Part of a small language model's weights.
Size: width 96, vocabulary 4096.
Architecture: LayerNorm before each block, untied embeddings, attention and MLP in parallel.
Training: a variant of Adam for these matrices, 131M tokens, 7966 steps.
Each number is 128 + 24 x the weight over its row's rms, rounded and kept within 0 to 255. Layers, rows and columns count from 0. Numbers have three digits each. The size before them is the row's rms in percent of the matrix's.

# layer 6 attention query, 192x96, rms 0.0957, rows 115-155, columns 0-95
099:156123168107094117138096146084162105121103137161074132126155089107139096150143105127138136146150120118084125151133140165094115106152177136142152127136138143067123164143146160093144126171119138141167150154119110102157119150124112088088153091128147119120102116126166143142123111127144102133
098:180144092114119151093163166124097156119108123147129123106105147128133129120109093128137132124153123112138123134088092092113100100151099163186142123125093146152116143120119176193097121101124142126075138118181140127123159122125150111166134098151112111125153122132140110089128149129162151134
095:132125108147172146123137164148090084134146130151118088151120145109113100168092117115125136126103113100136150185142098119143133124117140121118142120142213136142119158106128131116121095118118126185112146080119152142109125100141133116160099080148159105153164111153122134146151123123103097101
090:161101142196144131147170114114136142182119160072152114146103127157127124165139106142146126128143138145109151158109117149130168114136121134121118141103148153136111134146117102130147123088130114162119121131091142075139102157129101103107106128136078159146126102186144144136105167155113101106
097:153136159130122185149127131117134097081110116134155072138114159173159133101131138119122149105113180102138155123183145127154138120122174104110151140128122119172109164106067073148094157118119133133133126135121100111113141138144137160127139120101107098125149083113132137145116112117112144101
093:085085151154175109130124114131106154102141114129122153141095115128125137121146150129134189088152142127088129175117181132148138141087172099135122144120118114093129098124142106102124163130143139105151136120133159127093149168154078172091106152148140152085116132125090115108126128134106133125
082:125154144121120166133149141112110142154115118125133138153100142120127159104095108127108174125150134164130092121154121166079124107142126130138100122109161147108100062143088119172104132097175123117133149182134136128113126143124118117172143121131072164135061153146117117117157117135125149149
096:066156117126140148123091155090101163135120156123145110112103141135176128139144134082120134145132123119096189122109118130136093169164128113124106132128136161164126097117118173142156174131135147122136126121103146148150174092114160136127152161123129131142125122142092090116145122097146109069
090:130109109108153117112155138151148089123096099126115161138150139144133153120062141135103140158123152125135131084138151086133163117118130152123168134131144123133131091117066136144107114152177126094083153103131127129130136132139142121130130117130148103088099156104162106147195138138121132191
093:127087114154078175132171126111091134135107164110114128109103167127104131108198118103127116141125118140138165134131145111141158110116148153133119087143086117159162113124125094142148148120120122135147094156100127097142116141133112137095105180120104157128122068166109163108133161133129108128
107:108157107102146165125136133107092123159114162164136134180130131107175116165125134091143140106138170100154160155143104145140115125117128096126146106152111130153116140124122083130113132138107160139136107084166179143152144149128105131129136148075094161095108113120138096169133182132145125113
099:136125111151181119124121140117111115114132153156126150112081141106136114106153144127164124135172099115132111136100112102112096124150115156067108097145159150157165110149113100100127121128118106108128080159132083155134133182117123139096089112118125166151159145084110122153167155108136162130
095:068100121086120150098144149113132115176143113116155136137131168139154133104121101163122154120084111123098103134109129191123136123102125107135148148137155133148142126122128116166109112114160099125133144097097153163126159154189128123137107132146170085107103158116114130122178141145097136102
101:152154158120091092151153146132172111114113150130141114132113084115155168152107117096087142142107114082125106091135102123141144115133131147152130151112155121124150123128187133121153138117127157122127153168146148164150156154129082178135149137136098140115109162112077067133135104124105144134
100:093130116119134148160096117140157131066116146123132137129099137134150163126118128096079158159111057129085075161120111164109112084132111155136117144109160172101128125110136112092188142127139107105130133142135136121123130118113137128157085154128106103143145089135145095104149137128132147129
094:116101089115119132197116163112129147140116133148137141084127175106145137117091132104133143107126123140123158196106168141111125116138131104155124090083129131117148135141136108121146138139112101113163139161119121131072144164159157118110111131131122123134108170065078148117138136142116158111
112:099125130114131120142160137117130126154164165150085097113101111133109154119125146098139182124091122164172126156072150116123162123143137132166133105132172124121163147158119129178146150172105106130125121158104081139139171159141149096122105120120106102109128135093134124104156154132161140103
125:112117137171109129151153126123076137162143146129083134093121169111074120105110131090140144124105127091133182156109176129147113133129154136151112098097135127149151126140091153163133145144108120148154108136085123141127137118129161081105105166138120111150122124129114160087167154123161104104
097:110126100134164143134132142152101144143151137135127149122146116110125126143105140126130141062100079124113126151128134140152120125130138116159172122107166128114108120160135118156154133153095131109178125127125165138070146138175160052112087170107117079135140103131147131121127154152133170131
129:110139109150148169075160121120130129156114133059122125167107149135117138119103113116103159169188126099143127131167130090160121137105120107158079175156107108147124133098119154103107175093136137145122134113137094136136156145111113129129166134119133139124116130140136081127103107090154111148
101:139133086080123133128088125124174104101112104148132150099145111152147136114109125150127107106131107153107068178134122120121126126139107128107145127109151138116105127174163120095109112138158115111096101128149148100136100131169144094141164122135169119149111130109143146202144147160147155081
160:077135122147126160103159130098150090146119140061145136156091144133126153108120146134101155160164126136118132119163134107165113144129118089145081158155080106157133119100126144090108155096159120138132116125115119149136153152083106164140157139108140141136105119142123097146095096085148114108
098:143153099087155139142161166120174088153117057080120133144113129085157114122115113167100138146140167144142098090117105123108115149152110138146113128140113131133117147153142100104065152129138135118098168151140148114118156127122118138116157119121173119111138159119159163132116094146121146150
101:123106136127088116099111164132111163112164102103109137126119139144167145123139158077158150094136128129160092138156139113116125110160121118187136090104123134138146126136155130127144157108072147109148114107205135162126146118124084120143107125125122127126118129133087076120099165108109118153
093:125123128129145166065167074155126125139108152101118146160159147165071092110119111137128110129147136109147135098143124138134149084150074157131153128133102104131121127132113128126099084147147087141111149149126148091128064094115152118150112121149126132144129104186149134141135125116142124149
106:078075151151152105139098136117124096086105114130130108168135153168132106098158149132144124121118114189172141139091135139135146114159126166105146132104118124135164110137186115123129113113144120081108125122070131110128136127112111153126132143171157080125152107134121152137137169141108133107
111:114135119092170142136089135117147098137103101135136146084142106111144137150094136077100149139104140123105133124136145161121089156090162094137114118151127128117123123133099057126164144104105155143160157129141130152113129119179141132150153109103108129097154108064155108153088134147150119128
098:145079121126094147149103162142098141097132131128110100135109151083129114106117134117134139098088145145138150146094128137084178122129096147147156118129101136149176057113135129151141126113131127117163120102163130110112119175157088083119133160130149111128151112141110124126145150136070095117
099:189114114157119148123143081148156124140164114131139121119123105107091134118133126133106167124130119138126180154126138100113103102139090118121127129105069136137138174137097154183101108136125121141135120098199133111098113136144117115119136110143086125133119105106175144137107113149184095125
115:067085146149115137161135129102136133096116122129164085154139135154142152114144154098149114120123111129141117160095130112126144134104154163109103151089155093115113135117158132103139153117136134119107099162093099157127149127094072127112107121165115130141186083110111117129105169126119172153
099:145078162138101159166133119117158122107095132141115136130141140136125122084183107152155128130094182128178138147163149094105099105137125142094160130114127149157148130146126107126096076184126111157121098118142115108134121099120128137139123118152126125102165091097142129170169140119140110107
098:154107112111097144117148136159123141137140168191139167132107101105129132126133095160112144128104139104147148107138105139120142118159130145167170137137149169131157075122097139152122084115113124155105156091123160143111099121136155095142138112142150111126088154145100119137210119124146102140
119:129164153122131091131137100117139097142157116137103155153163065123129151142172158130130097110143089157115097094089115128114115154189096135098123132107164123115132118139179111123086136115122112096077151173123145108147139113114114159097116104137171119144089141135115141149120128124146135139
093:110178156150080146148108092126111130109161133164099090107149086153096140114149127119126134119177129087111106098160113147130116132132154136112135142154121078160134161112109173134113111150130129121129163117127103111160125070086121112137118141151087122172115098149171114111112115117147117123
099:114148110130134165061127132177127132135154162101146169138148196139112107113125141099132131135150116117132102100117128115146147094108116131135100110125140104110119140101143124136135141106103149142134121165144173157112088134134082124104107177112168132167160107147110165101160154101107113160
094:099143170134138124129154152110132122154084128144153091107127130133182158156094093101118101176136143137115110128092115151130139127115184150117104130168138125112115117107105150140129153140123158133124130166083118148175151091104152151113115142116109131086146137159129116083128113110136190154
115:160116123117111140092166118143147140115129168121116122156151119148110136089133104152152100152153121101167148133152156104165138115153116144139149098099152112126140139129112089129062104183129070169106121144104132120147094133083139155129123107162099102112137105139111146182130144100108134128
122:141122147116174126115101091136088135118110102123120118141141135164103072137166103144159112122161134128118103120112140121110137153100083138128163132172103146157118137141146148075072124146128135149127118114165116105111097145175113118147100117132176181168115138170114132102145123102109114132
109:107146108089161117134123137129136136136156155093151203151104145123113140115092126140135116125157130143144096090102150121130121081182109134138115089102123115146135142105175140144100092135139148078109140148107121101138141117097145097141094108101102114097096166091118117160117125156114155106
113:101131138090142137137083117081123150148126102150129120146152093120160179157133174095103166105108113114119137148115145135160111136123144080165151120125146110122129145121138124083126156136097139105131151097114094182126174156135099128137142119133143151120114104082095102146100099169131129093
112:156143080157162157153114091135143094118098128081125195133120120127133136155085126146118130130135145148132115111172118102124127110116150175108101145125118132104162081113125073156168124118165120157133139139128120083093130111121145121132121137112113105120127127111157110182154076129116114144
# layer 6 attention key, 192x96, rms 0.0941, rows 115-154, columns 0-95
098:101139106153128115125135109170116143104132132138068115096124129122151124131137136124121157118119159092138146079136144080193155138160134134115127133123126094136103098087128148170142135073093098160122113146150122151088117081087145141144159131140148123132150139109077122157136163127157129139
095:151111123183152160108142102148119156164146142102139139161122116151110111131126112111130124123168112120116099169102143092133129091138100136126139147105131122113147102162103140147133152102075123068111105134174153091126132088113122159124086117121149079144111079115138134138142108116164110086
097:116109113163106161108112144136136077142153136123121178111108113082119108148154179145127092119094160181152140134124179126097126074121137107125127088105149118102133135153116122089101086126150120134117123150156125096148115114120149139125137165150160105122094110138117141146145154105105080148
087:131154130155106124091143104149157118098164146112123131142121155160124138154128161142154155126111130124110119123125120084129114064094124137106114115140131126100111143177161139120098095142085135140122107157135125137046113148172103123156110127103086133139131156118163145156131131070103152134
096:129175128165120113121127140120168128094098143145114142159115149102126071135100153158098080141150149147116173124161136116154149104132125095150103111089135134130122131170105085081153127140145129102115132137099114117128137154151116113140144112137139197079122155108157111123085131142142156108
096:113107122105139081161129123091094119086148154185093145128142123092118151080111119148131139136147142086120142158173108137086108147066160141119091121152157133160147118142100111109105124152132115159137113118113151126137114134169137177140137134128101122133142142103153077117121108163138115130
087:139134172071172190134157118126113153108141130109117100136103179092134155129089113122176115127172106133139138132101105151148123070136148129117125146156108154140129126127152159129114098122133141171134168115108165108135101134143118128128134137112136115152117141077146172095153111121142125092
092:159137175114123139160111082109136076120127126127086114122134141094142095135123090126141120112117127146125148124127112138065105155120134084152143117157139131146121181143131167105143122118134178187143106119099100143160125170160137125143163122110108112098092121099145134124112129181134122152
095:101091149128070173153149150131091085124091105121127144140088130151088146113126112117103140164141099124122143121140154179178121109158131132138126129145117168153157078102131098153139151159109130115120135131118142104132151083142136119136153142164146102138098141142153170130132152117139158087
090:176120155159120142103111081117147127109118117146180126156129137118118089146130148111125125147117097114133124116181098106087115113141142133155156145136161121129112157142148114108123116166104132110167105102124075123104099165140134133172151113109084156162145091131181099123110099130105164123
104:173122135117166154110142104106150099131124130116103146102148145117126107097110113171122114144120163098091176125152128145145116114120164110148146115166131159148123127163082129105101111145145114094131131079089063157113112139120143149140160100138127121091151101090118139141095119110077118143
100:131102098152137124143132120102118134133173113089150102136137135141090149084089119109147058162117118107131136168120119160124110134120125083134140138114126114118145126127182133135160097120145171123157126121116112130127095131154109174164149098157141090150145072142119093139178129129099143110
096:104095120126132171121129159113117111092098153124109184128130111102120088111104119129141173149143144099151153145126136177101133132089113150165146160132128167097152127103127152094097125150160137181089165116120142178142103106099121128112148129107104134143103143134147136150146178153147141122
073:124123135107087118089138137122121106127167135153140140172144142159132116130104120119113148148157131103142152121139109125096149113106113132176148094129153139129135107133129084135112143144140088148107120157128172159099061151167148102150094185088124157104103113115123134134188139093128125095
112:143118159150140147073080088097113137136171138128118108176134110136124151087160132079096130117135079117088122137177108136133120146145115111143136161107131131133114142135132130120113123104153086149104165102159110117141127172084125139122085157145103122167117141158102112092118138131144140097
091:141178128137108167160147102139120173145163138089123122104135098107130104161143127139091149177138175110106158132141129131166141121154129136143139101106140088128092116096091129110139093086146166105123118143150127124087122150125135093139116149099105184133133107150149126121101102084139098126
111:165139167133128125083118148107081110117118147163113146174141151129141086129120140138118131154149143129123129115149113149081152139127139093106124144120159134143128144152114116128105145126108094098110142087184111078117112203126121127107076132130153169105080138126164137131152111137149137114
118:181139161142134164112140128118086123185144111149123098143149117118163110154068113137123153153154117141078120139172106125108140151110145096109110133129136160126118085148086147142103143109140134132116141096097104144131069150152121120114122156132108179093143122136169140114106119109125143102
114:119116152150121154105141118078083125161123147139117129131127142135154101151142128209163149120125147133171149153138120117120112141123137108098094163165134137112118118167078126120123122141094130144132161096137092119126109162128127189150090136109110121102067133116137107142176117138102137128
101:142121125186176166111141119108150151123128115108150125171138142081138119141100118143123089095119133127075142113158103140147111122077137103146101114127104104118086165124115109117158163094151139191144096116151136147124130112147104118115160133118114155123165103137166121161101093118125107126
124:078128145114092088123115123138093118108142151139124153124105143170156136106154096132193100123150141110192142137096117131118118121135117179103113127122115140162148131162144114129117132149099145086116122137134114099082149123101141163156113141121129113092098174117115145154187157141114115140
106:131147091144163171106134111103173096137118148076160120132115128075119131136117139127113110127120176112102158100146144118132107132131139072125119157157107107149114115091128141110137137110173104175166111121129104169140140105133108110085177148113120132121123104120145095178100108106126112113
119:117106152070101091154115161158111148119118141164106150089140111160137124140131092161164087129148116142158136141110080169102158123144133171096153100114150149134125139129148130147098099153107133102079130143133135099157134147142167132096115099143136139115140163117105161114156155139112155160
092:163116122131162129121137083116105174141132173132121150139167115129116132153156104157133161132111137120105125114116118113127151124139111095137120156114117133177115146162163113140110159142096145085120138108183192099117107158135109149143153122111153094102138167114107091146098133187147102119
099:125168103138150174110166101168116107136169117110139141125114141132126140126163129136121136123155163124170101118119119093145132124130109158137123137125079126094126127099118122138159158115135137119099142129146136096091099090115137058149089185107115157164134090139141145124165112084149096106
106:100081065147101112119108126137115099121098138129145131152133119136101139143143153095132129147151118163181166121142133161096124126127150125136142162109090108153143105097188155130165140102141136123168123107140144129135144136152107114112143174124176109128105103124062108137103102120127092109
106:124123175097133109132120155119121106136106143147076133064126136087131120106110121113114174136103120141123120170127162158079087122130124127110105114156156154112152146138132116121135117122115131153164161138086098177136156104109149169147124128131166099097156124074119098116106131160104141119
098:142088087180135113145137155130119154123132164168147109169151147085083117105143146130099118099083141110136154107109106128078171098132099115120159167123136071105135136138135133134143119109127116116158118088169151139121115132105128092125154132146113106172140136110133128142168107161108116148
103:201147113136056129156146138135129159186141124129173138097136127103097107091142119110116122131143167128134131100141130105084164153133099129122091096140107115129151133166124097140166125167173131095110114145115134100103109152131155130139138156147107110116134127126176136111146120123157145117
112:061101090157179149107104135110095144154069113132129127152119108117131132142104160092127131137124087156118148159120145118111114140126187127142130138130113138169135094145142139151128153084127142153149109120102138172123140151153084137125153168131147161116118131119119078139116134160157099109
104:116157099125088123102160144143120071174097136138114125121106150127103139110120073136110109159146152166155131135121154131107182132125125146106127145140114145160187101148115094136136109127135159102126128158093175094114103106093119119170181146124135092129139140119137148125150145113138108095
102:150088118137098133103119118136152123124143122145143150149098163152119105097152123169113089153137173089156120087117126106172162109110107135120109132157126114093121131098126135115108122119132119112116156142162134109114135120087169079183128097124087098164117137124141185144162140094122118096
117:118148093098137125129112136136125135094131139094120145120138070138143174170142141102182095153168139109130133143132100137144097161111154130111098102102124114112104116068147117114120125154137150085106156151150152104144158151151144147112148114144118163132118172145065121133089095105130135129
094:112169144115128162120155094112137175145146082115132150124099136150130142147144126172151137063141152177128095133170147122122159142138161120153091112095104091133149099110112109148131153144118138108126130096122134102152112097103115118114117130131085154167122116176168101113095121134164139124
102:142140141164143159129108098179134157141164136123144134142139126126126129178128171116099122141125117156114116122117105131145159117135127120098092132113131124114067119157132125120121138062133126167126129098160151088074083138170135105125084116092130176129128122128122120172127082141141097145
093:096115171164192141104116095105113103114109082148102132136120140155140136101088140116107155141116088115131110142131164144149063145150165131162156131140142179141102129124121146125130111116101127126117160086126112139191150150136106140124118096115140152148117087154117135091126118139113154125
116:131120118148094156095178147139128118167123165094101122115117139137142155133110107166136106169157168150094116128097114103141153112137114210146125130155095142131148090119087109164107165156142114122102132120125135098117091124140146108145120147094159115135133137136105129140153162083144127095
120:092166119155160155122145120170115160101163129112159147169150158147107138128192124121137116074118135108153124090124141124146138135106101108114135116113136147103088128143145101124154136143096105110119105147161183135065129093115127125112129114141126121145128145141131188115154140095087119151
110:116156134088071112107141124142136141118126146142138122117161123171155146132071109108096140175172129124140115096154064088127139109131145129113176112127113132157147118081130131154112139152146138102094114141151119121137161183155147083117121102133131151119146146137095123155132133129169134102
115:099102140065123126159130131091119139164093165122166120099142135082155120143093084131168099095123142111102161110110165146102108136104140089134113127160137115128141147109125134119113154129106129155161135120125134180149165133137136133096163079128131116087145160090117110146099134153139154133
# layer 6 attention value, 192x96, rms 0.0702, rows 96-127, columns 0-95
108:113103125122118134146101157095122128147115100136119141135125152142124162155099110119144188167187128089084135099161117098133157126181111129138120127152113079085110130132133098132103101166131128128115142102121142119124133213122134110155102104132153142140123139146132130152079129110104121103
101:083107096132147101126124136121089117153129107100135093134105138129121146137125111168132122162143118146092130111136115172120131170067126129118148190106111067139138158136164126104147105104121135130105175094126159093134136110108142089132139137129108121112119149061109122115128133107141174112
116:139125127162157047130144116122145123138132081149119090116096147130104151099105103158126114145159087167158104153134121085144162113151167103145118130128091121149156116121128154117089115115114115187149149141106128143119121116125113096136183128137137171139139158144112126105083109124138113127
096:108078123091162119064074139139123092153134121127138137155155137151112139127068160141132112133107158166116147149139113153080130181131093147160128129160130142176116131122124157117119112114130118107136157152139144134134116118107083120079151126120085128129141141119097105116166148145107147124
118:162145121126157145162157097098113126150136154139199108117131118143154122121119122135129108132080107143098115126144115146141080117110112147065151116168199139127140106156128145131163165113122133093133144096150076109134125110113164149118114138105115093112147120129143137120084098134121140099
101:130140125147144117160125127127118128102143117116160109145103138134135122102151131137153104179113150149101145124113086146081104124049127133143065134134097132150151111143163121149143116142118136117119162112114133099144143149176116111120103157095092099148138162137165121165150073115129140175
115:158140084124110119121164106113156144143161095147165097128115181109150149093127136163141102080155109158167116087121125159150120112115111128160088150103118110157141078124119124110135135105110138161132150101175150135083169130148121109164138127156132107109123147113156120111111124142094119154
098:072120139153102169136106138097155122129112095169094188121130118143142153186119108157110094153140118143103113159152148112093110134142118129116128124151112145104103148102099131180127145133117138083148104134099119132166105132121150143176121172135151085165129108151096125125133122136129123099
116:092122098135128106084125121155140143103145100108155101131068103107136111110138107145151151133169164155133143114124131137138111145120099154204135094120076118126132179107163100140144093127132133103108137125118114082089153143109145157183131148136132107148128129114131126144139133093133171114
107:136142144076103128106099137135131146159121160128129092100158138114161102125123155163110133104139180101175121178085090157162103111159075128107099116128133102117154128147108127138122150111128112118136101131145141131154162148125096100110131114162177127142134090114134124137133133115169155178
102:172130160091145103096121098156136150142110110157165176115123171104114139095146130120120122091140147093089150168111106123120137082130099148104106130134134120168151090146144101133132148128112120133128102092131118112102126154124096089140201112103125142141108127148138120133092135122163171151
105:116141125145137121173110146138133127113094112133164162085127137119133109107125144168101071137159125138102113132096139116136111161149172160103096124109108083128158136166094162185129143112156117128160109124134122133110142114077148140083135148089098138127149128167141162113119173129140133156
101:109116121124124114104096113115126147181135106118133161114104152135145097096135127114162102084160132114158124123128140163116131108097130131162125127117140113117096109141170123155155118104106133136128101071166182129163179133135136079133125114144094102143111114093126144153107075097162170123
108:099091139107114092112143157126129124112147084176136148144107140125128137123162131114107136171151128134134140134141097156158126119124151111144127160079117128174119103153177143111159086101129120108140139132138125112137102117101096121151130149156090203113122091145135065126137094097130157122
095:123116109130150127157117117115132107127128093126096106081128095104078143166108136150145124103171141156094101151139083130105132126094155139165161158140136124161158118146114121102132124107132121172124157137113118107181157125126151161133073135108122144163165146139144123095070122133095099121
112:100107143127125117135138105088124126131108126120123129126128164107119149122101085124143116148122138112106122101096171162163148106108146092132154170083183160092142138152104151113114178090140128152129119091136158133122089068112143127082138129128134129134159133151143134110153106150142064147
110:136143146160090106098165090103128123163122138150162129101095153128111136087142155130125072079110113149161128157117150169146130146090176125136148144118123164108137134112135149077112117107114096120142147130109147110102126124129144124145137159164131149128156140117092164106171073159118132131
116:164148114130111135122150160142121153079116161133143079105087132134139151116123146136159111095063130113177137079135127121127120142079139131138156155149104173108112125136122116076149154143114145116106122134092103151158163144115084117121084103135106151179127125133151138132122138137097129114
116:111126134152104139109184156166129115110089128121133154147099085135130119138132170098108171152096105169137111144165155105112090151127134112140124120122125169117127151134133130121123134102134130117116133158180130101113162122128112135096122194137099168078090131103136168126125113138140095173
120:108135081142083117108125106108115076109145112153117139142162190109103145104111138127162119103131123146136112131116107144130131115132116107121142137124181092152136164134122137102108137152131141175126137185160148116120115129169095077116153133117101174084140143119137175112154137148107100149
102:101129120105116125167140157125169160110112106160154134136146163130093129181112111146121129142119123124129198138099102132126135130095103122073145134160096077143184111112109113115119125169131114162133122139117120126146108150165151127136088087094132139146143152174134123125132078117105145126
112:138117141139094153125087149089132147118122097099106163133121129113154155081127118149118103144166174156098145085114170153132126123103116121189123149118108122060115148126142109180127123124141146122085139112147122099096141100150161105131089105139128123147136095168112133128129110104101122113
113:135149122092148124150120138098107116134100103093138114109190126117152116132146148092104096167158145133198124139137098154127137109132096141140169143162128155118117098124080137131134146144126144080138119139141083108141108147126149119112131118125172071142139098151102120147152107103086161113
111:184125120127092116100140161145123132122126106116154117126071155114136122074130138112153103092182156097138121115118129155123139127111091128139138141119096128099152126140091122149132113122137174098132116072148113120126178127116135141144098156134072136105105141057144146145152127160138138134
121:109146099116099149139093128121139132162139117127154145136168145133161142139107116137138124121092164102175135098146086134146174127130158127126112097118093130094087147091125106155146100138134109126116077138127092118129113160163141109215148119137137140134134141118143099149149115092075133131
114:166111131119131094143071110127104088111098140122106124104158144142105115151106145097123116114118166130158150144136131126182177120123107103070130140158115128136108116108116118136092138174117093121160161179124098127089111140127154145172123110129121134155189166135134137139150139104117137114
114:083144128128092153129106104099141173116128142075142160150152121156184096163141135160141117157081108095173150126101128185162128121094146112146134122108122131088110146106143122145149116155122139099109112101150140123121135128145176115115135115119127115188142129131156153161127124096131139108
110:166104160110140116118090068145148110114140110140124080186175132137127134113146113148119129120133179113087104086122160110085135124148120139132082133148119161192105093120135162144096173116121121123135120136115099125108161129160123155139156136102150134110137123131149124156164136141108129118
111:110130140126131160154144159126120116100116176106143151127132088140141128120112112101151145111132117114104108117145139124072118139157092140162134120138105161090110181113140116132150142138149133126107098067116111132172155088180116142076107104118102069108119140140107156147119157140139089142
108:127129125103113122174144132126129129119154171170125130138136127129149094118120112151100102146186071108146159133140161151149153130127160105137145142123149159177165136117098175144107210130136089123099124116121127125112155112136131109062093103108131156098129127126120137120122129129112124096
113:159128134137136112126151107134153111169147085154129116099164116125105149151149143131136166084132159155093103128090101089124097175127133135078131104117120167147142116148134145136132133098141142168146121130115091147108144146101102123150142125111112130090073099109134150115135094178130122185
091:096122131137106143161122115128112172123079145130140147141103151118129090130130118118112130146146114160161137148152157129166098157127085113098098154097147110147158157102150102088132144154123132137120135101131147142094120076096143128048153115147148078115148158116109149109134121179128130136
# layer 6 attention output (transposed), 192x96, rms 0.0916, rows 96-127, columns 0-95
109:124129101104137124112108153137119131145146106174100150089105128139154131089136115074103119095100167146179160097134136118137126131078138160121152140128107145117153115132128159111120125138072086090098138074173150138124144151139139119158162135096146099126123151120142102125164161102139137146
102:158162138149128097131158121148111097162103136151143087131125181084106100199115127112143159149113121097156176127160144088120103137095173141131122116101156115155152110124096133101145132131103113134106116095102129140110132087093085124161127119137126111145146141136138136095108160142131143155
128:157151118107125129116103111158126106122092123138144166119140111087136130140129196167098138160123147134137142157084082100143092139172141140150142117051107171148140095144150110100128125156132153108122104124123115148108129100110139149163175148154076107104132127107130125128108122128139136123
102:173140133122115116163158151154118152132112153121138107129128132118106126163145089094098111098119111116121153102160114124079118121139166115145117107144087090171132145153099141174114141121152166177144124118117075107150098080156137108159118151110130156141145112150134116075090155127110126125
129:126159147155143113120158117138156109132194104134052119140103136129129108151160113120145112061158137144069121132150101133139148124123121120126145096137157108110055138132118110099147150114133137115141135112108144182109135140114111120102106102140138157146131109169138137146118124122144088153
098:086081134119083084130112127106147064125149107172145126120119139105121079139129114163135153086144139105110122126183138150127138098121122070150139116120121147162166166136141107147112136133122134117133146153135158123123142148106098186148112105151108158114122131157134128124092131142142146084
127:146128139144137120112113113143135100110099112156154133152147111101154108165143162176138149140112166117119107225135102088161131172130131148132133088117112147141148100150154122141115110131111112168119156151106129145105129127096103138137142110116074109085125113132117115099139116079149135096
114:114088134144133160105116118111114134154155105137108115126168135137132121096126064097105142116152129121123167059134153185163096133101157102106110140122100114131089099130148146113124136089170133136151152095124145123165147118143169119118098107162167125165146154154125102129120097130118133118
125:097126107122111067120120141181145090109145109128193136138139204160127152143137084138107173143113138124121117132137136119153133119105135134096165149061145126156154096166105137116170116128088120139087146119135132089137136122138134132155114122147131127124088141112098130110134131122132119140
111:155127124125156134131120156097087152075142168120134145140130103150145113141119133122163113133119097194144085173111114128122108132115157079114122109121145126135150139134123128169139107099160096159167162174126130129120134150090128127116077142102093148078120106124160103137157128123138151095
107:140136098100134123101102134106101149100146166151155154117140126152110135130153170151147126114111166154110099149116088126146087106141154116131151116099162136148165113135145121177115085157086130155169123133149125170102118140095090124091126109159096123111142103123157123080135131140162090151
108:132138118132136097105158073117126134136101127131137114125142150136127112117128160154127106097121146182114125141119098165103127075168136050140149130100161126156147105147129108115149084145148138155140167173094127128096120113144102122128107115141109121141147132117124099176146117148165142071
100:142120155125145103136133110059121125104147114147130135173100139095103140138158140127148190105129107116126138147111163121181092174131124149108152096115133118116185115097095149140120115159104108142143141125128147138148140150102096083101098133126146142107119104145122148064143136150116153104
120:128161078107165144105117124115108154121098109152143102121150147112131120173145144143112150126108133108117158156147119127153102130107126161125120079077140115153137129144126116165138111141136174102135120164106134130123094124090163144165117116154087118136148141093081134138091091193165128149
096:153145102135078093112148170143161039100087099138113112124155124140133093133122146141119128131140139101117160128117095163105094134123122107128129076106089152113116142160128072151123149132159150114113134117146143121111112145128150146113151137162130134130115145157151123160142164102154167117
120:173134143119138139134161176131122128170068114116128114138121129092112150119104191142131104137162114135125142105107131103138130113120144134134107132141113137091134122055132128123119138143203140110109111176087124159125114108088120112100146071131144141097150134137120171136143120129151122110
113:142110158123131174145132122110091129133082114110108113161139116077127150163123126178127145175143093134109123184130116114167108124140139109118096105132176158115139114112116104113109138099146187115116128166129107142149130069125104117125144110159104152150140125149125139105129118131087146180
119:122121138172139148114110176111141106131117142117101088146127103118131095129112100129140124143150102092105101153155072155120128140120098095140119125129162169108131138108125152114109180143124090135105109126164142133169131147186154157115098160069116108104121142095127154127143169097145124154
127:121111144147094143117114105139102122152127113125133110137105129187089162111160146100095124138136080147132113147161151153108159121119124161110082118148127125139111162140106120111116119152091142121119111194115123108155115093142099184152155171150111109181152121111109124146132088155105131145
141:170140138125093118139128147102124134122066125133151147118128104125140120151147157128149108155135113151171129149143128097125180148165128145150104127155080133078123124086126110138091116150096127157111145119119114121146090105078115150118189122147061124138170141148148127142096105139120138122
100:153107128095128114131101161091124078121109103163122147106141136103174077108107089107163129142089196116133165093152108139138129132132125114133105128142153177138143130126170104159095099100128131123119128099145136172141157156112159151158119106101148109114106162117127132138111150118154108118
111:145088112104138124108142124139132109165108102137169122123094136130147152081126092148100151096123149105140116133127140147182150114100165095103152143100115122176157077069093120135108118134161106113112153126109176118140149129130142159120126092106166137128121178138125139147172134134123139100
115:174131136103123156151107112132158109109160130119113103126149147154145129112134067142097106071113128106138152108142126142168112133092117107115122140156131117153115141090119115137125151114147109152127178090150150173150101144151172092108123107097125169125070110146181122134138101114113122126
102:142106144172110116118160137118113108146118121154156140165142128157087156128125148164134130127114115170149127147164091134112140105109080119119127107078163148111194084119103139133133113157077101143118121140100155114128112138126116120099109132074128129165119105165097162100142107106147152135
118:114126115116116176135125116126117132091151117143156158117142175141160115116134070143106134123151166131170122115144164116147144159096067110119165144176115126140119121126122139117089141128076093114114174092168093114165132145121156120153118085109121108102118153108122129112129161114105141141
125:133159152072115145136118154117145140114120127111129162128142107151160110131099098154118086109098132126162122132131108116113119119156152091127142112159118149153100158105150123116118105140174143082109156111195115132145110136131171081155177073091128130099119160121124129125118126116088141160
123:109111143133157126148103117121139106115139146138112125127106162100160106133089066112167121100141114093141115105131174106180146129135119100118140163143158109136107134084114156131139135133162119133131143098140141143184157153140126104105096084124174138075106131109078135144149149148105136101
114:097081139119116113126141147132174164120115122098152161106163101166114158129096160178118103086120162127097109110097147119107152141153152108176155102134098109150114110158133132167132180130163152143153110126112114127098122125121149154122144119132155125115116100156116109081125125110094087135
122:106111149170113114167149134147163109152165124113129116117099123139090136090142112074114111115157091146124120039144158151084169143132097149104112170143118129110146119122116145112100160133110098127125123132127147108135151132159118121089124160118156123153137112144155180110146146118112127103
107:137146142137193104140154117114147155119091117117129109127122092107156142113097140121162101106103136105134149107099086136123152146156089172158094129110171125130123063146145133116124127127183153146105110113101147165143146089088154168090127146083126150141129097131131150126127128146141120129
128:168109148157078148100134145106115122110118108113135119149142136156076117098153152146131130157124147185096123147102118116115129096145114109154176092130093147120136139184124118155136132115100124132162119160089112100092096143107109154143152155175127097161156134148124098133106106131133090144
094:125144158132136087122114115117143125146099167120136122166110101100118146152104101090167133133129082132126144126160128122133138136114176158105109162123181130157128083098166157095132083117153156119122147166113096166144141092106084100142112148150127124131158108096137162125153111123125083121